From a checkpoint of a small transformer trained on Wikipedia: rotary positions.
Each number is 50 + 12 x the weight over its row's rms, rounded and kept within 0 to 99. Layers, rows and columns count from 0. The size before them is the row's rms in percent of the matrix's.

# down: layer 7 MLP down (transposed), 1216x448, rms 0.0334, rows 1081-1083, columns 224-447
# gate: layer 7 MLP gate, 1216x448, rms 0.0342, rows 1082-1084, columns 224-447
# up: layer 7 MLP up, 1216x448, rms 0.0327, rows 1082-1083, columns 224-447
down1081 103:55 50 51 14 50 42 30 47 53 33 51 55 53 56 60 53 40 56 60 36 40 61 61 57 77 53 50 65 60 51 41 73 30 29 34 59 62 61 41 30 36 30 44 45 54 60 42 65 50 57 43 23 39 65 47 41 52 78 44 60 44 30 76 55 31 45 23 58 51 39 52 42 51 55 36 52 62 60 57 60 57 58 51 65 68 37 71 51 65 35 47 32 43 45 32 36 38 69 46 66 67 55 35 68 46 65 51 51 41 54 30 37 34 41 43 55 54 45 70 40 73 72 39 59 31 58 49 41 46 57 53 44 61 40 65 50 51 42 43 49 41 33 36 51 47 34 73 51 51 50 26 42 39 28 56 57 48 60 46 59 39 50 47 52 48 63 46 67 66 31 68 63 53 48 37 60 46 41 50 52 44 61 46 27 44 56 61 25 44 50 61 59 56 49 52 28 51 56 69 59 70 55 32 46 52 76 41 48 42 52 73 45 38 41 41 57 36 53 39 41 50 43 65 52
gate1082 088:57 38 52 38 37 36 53 75 47 43 47 57 36 47 68 48 33 42 58 40 55 81 42 24 49 52 48 52 40 56 77 63 50 56 69 33 67 34 58 56 55 46 47 39 40 53 41 55 52 63 39 39 48 59 76 34 59 42 60 65 49 69 61 63 48 51 56 50 62 41 43 56 60 73 58 36 26 56 74 53 33 49 33 29 60 51 59 57 28 47 56 49 60 38 58 61 52 52 61 40 28 39 48 36 51 57 77 32 71 34 43 52 28 46 46 21 40 51 52 38 76 56 51 41 43 52 46 33 58 47 38 56 58 59 66 35 31 60 73 37 47 57 54 50 67 65 55 64 42 36 37 38 64 39 49 30 41 45 84 53 82 58 48 49 23 75 36 34 40 42 37 58 62 65 38 47 58 65 56 35 29 56 40 39 41 47 50 54 35 36 68 25 40 34 53 65 50 44 37 45 41 24 69 51 42 51 29 44 54 39 56 41 37 46 77 49 59 53 67 51 56 59 46 48
up1082 097:69 57 47 62 39 40 53 30 42 41 48 31 41 58 51 31 38 57 33 40 46 51 48 61 56 37 42 62 48 48 34 57 64 55 48 42 30 69 49 27 40 59 52 42 40 55 18 43 48 55 37 52 46 48 45 58 47 60 41 53 55 42 58 34 48 30 59 57 59 72 72 64 31 52 46 54 46 49 42 56 43 50 60 61 31 41 67 19 41 51 42 56 38 44 55 43 37 53 24 58 84 39 52 38 34 71 32 64 54 63 32 31 37 71 23 39 48 45 49 56 58 61 36 55 34 42 68 40 60 54 63 48 59 42 50 54 34 81 60 62 38 22 58 62 22 67 41 57 45 40 73 52 43 52 42 49 42 72 61 52 37 46 31 40 71 63 52 42 56 51 46 41 27 32 50 33 80 63 37 61 44 49 35 43 42 53 64 68 60 41 57 51 58 54 47 62 78 59 47 52 31 52 31 59 56 55 23 53 54 54 50 42 36 55 61 41 61 53 20 56 49 53 59 57
down1082 092:38 45 40 41 43 57 48 43 55 57 59 61 41 44 31 61 18 41 38 36 41 49 71 42 52 35 32 58 56 32 49 27 62 47 54 51 49 62 45 64 47 47 62 65 34 40 57 47 48 54 44 56 41 37 52 47 75 43 35 52 48 44 40 48 57 52 53 42 26 81 50 45 60 63 64 62 51 54 77 56 56 70 38 55 48 26 56 56 42 77 28 29 16 41 45 36 58 42 37 29 53 29 73 41 46 64 51 46 52 37 63 49 15 49 54 39 35 47 43 37 58 63 30 29 37 30 75 71 34 45 68 50 71 31 49 48 20 44 45 67 51 41 54 52 60 61 53 54 61 46 52 46 45 39 53 30 66 53 81 75 38 56 57 29 72 47 62 52 58 57 68 45 53 42 44 49 66 41 49 49 68 48 46 36 70 37 65 51 56 41 71 49 42 29 33 53 44 46 53 60 40 37 44 47 60 51 37 61 65 51 39 48 42 30 44 38 52 34 35 62 53 61 39 59
gate1083 099:45 59 74 43 72 48 79 32 59 36 64 54 63 55 30 62 49 74 58 24 42 39 37 73 80 43 22 43 50 65 48 45 50 54 66 56 48 55 44 70 61 58 40 40 65 51 64 32 57 49 36 63 29 54 68 47 47 44 50 47 72 22 43 35 30 52 70 47 68 57 45 62 43 43 59 73 68 59 30 81 30 46 59 49 53 53 57 43 47 55 46 48 43 57 53 55 60 48 57 59 63 60 44 65 61 43 72 66 59 79 67 48 45 36 52 57 45 45 28 47 47 39 39 46 47 37 47 50 58 48 50 45 61 46 38 43 56 42 52 54 51 51 58 44 46 51 47 42 52 42 42 37 35 55 42 53 58 58 47 56 58 57 48 56 73 53 31 54 63 72 44 41 59 43 32 47 59 36 17 55 34 66 52 42 49 35 45 68 40 41 35 66 59 83 47 60 64 56 58 44 51 35 67 44 65 45 56 34 37 41 40 39 37 65 37 51 51 73 53 28 52 65 50 52
up1083 100:55 54 60 60 52 63 49 60 35 45 51 45 50 59 53 59 37 53 57 68 21 27 41 49 53 36 52 40 79 52 45 59 49 36 52 58 56 39 35 60 50 76 48 59 61 62 60 47 39 68 55 37 44 20 47 48 54 35 58 48 59 59 70 38 59 50 55 42 46 45 51 60 44 49 54 50 64 46 66 68 58 55 33 45 61 35 53 57 48 58 46 46 51 52 47 36 52 34 48 96 73 58 42 47 56 35 63 39 62 56 49 49 63 53 80 40 51 46 54 41 47 58 66 50 40 40 25 63 62 72 51 37 50 61 55 39 45 65 32 59 55 41 53 57 44 34 43 37 52 62 49 44 60 59 64 63 70 61 46 51 44 58 36 61 72 49 62 58 56 63 46 55 68 42 40 51 50 56 65 55 57 76 52 35 39 41 77 37 66 66 33 43 34 58 38 64 28 48 45 45 33 44 52 44 37 56 37 41 44 56 37 50 45 51 53 61 53 39 55 54 56 42 53 71
down1083 098:38 63 71 47 45 54 41 44 56 46 59 54 69 56 60 61 43 42 63 36 42 32 55 64 46 27 40 42 66 67 53 56 53 63 40 46 62 56 52 57 37 34 57 33 62 60 24 41 42 42 59 81 44 45 53 46 40 57 71 70 44 36 58 32 51 63 42 30 51 53 59 52 37 53 50 40 53 50 53 52 45 57 51 63 92 70 60 61 50 27 53 54 49 46 47 55 52 50 59 52 59 64 44 60 58 41 46 41 59 55 37 38 67 50 60 44 57 51 48 39 34 52 47 56 51 67 37 39 54 57 48 44 59 56 49 45 42 48 22 49 44 28 52 57 61 48 33 44 50 45 45 53 52 23 38 33 53 44 29 32 47 72 41 48 58 27 45 43 66 53 33 46 60 57 13 56 59 38 44 51 75 56 55 40 47 40 46 25 36 51 40 53 55 48 41 34 30 53 33 62 40 55 53 35 64 48 71 62 18 42 43 52 48 40 54 58 46 37 53 42 27 43 71 81
gate1084 095:34 66 54 35 51 41 33 29 46 24 52 54 34 66 37 61 35 46 50 28 51 39 46 58 60 30 65 55 52 67 48 72 38 59 60 63 35 53 40 57 63 63 37 39 42 35 60 62 52 60 28 46 31 33 36 43 46 34 58 44 46 41 54 62 62 43 72 47 58 42 47 37 39 28 46 42 31 29 52 55 41 45 34 43 46 39 39 75 56 43 51 40 49 53 38 53 47 55 42 33 43 43 51 63 46 46 64 39 61 66 35 40 60 36 66 42 56 56 26 64 60 57 54 50 41 25 34 47 45 60 47 60 37 47 58 71 53 49 56 63 45 51 38 62 53 43 53 69 57 48 56 53 49 62 28 39 45 58 57 61 47 62 46 66 45 45 47 62 39 61 48 49 62 70 52 51 39 42 38 31 41 29 64 58 50 46 53 64 63 42 44 52 49 65 75 54 50 78 61 33 54 39 42 66 42 44 52 53 58 38 48 43 43 60 53 62 44 29 53 69 50 57 20 69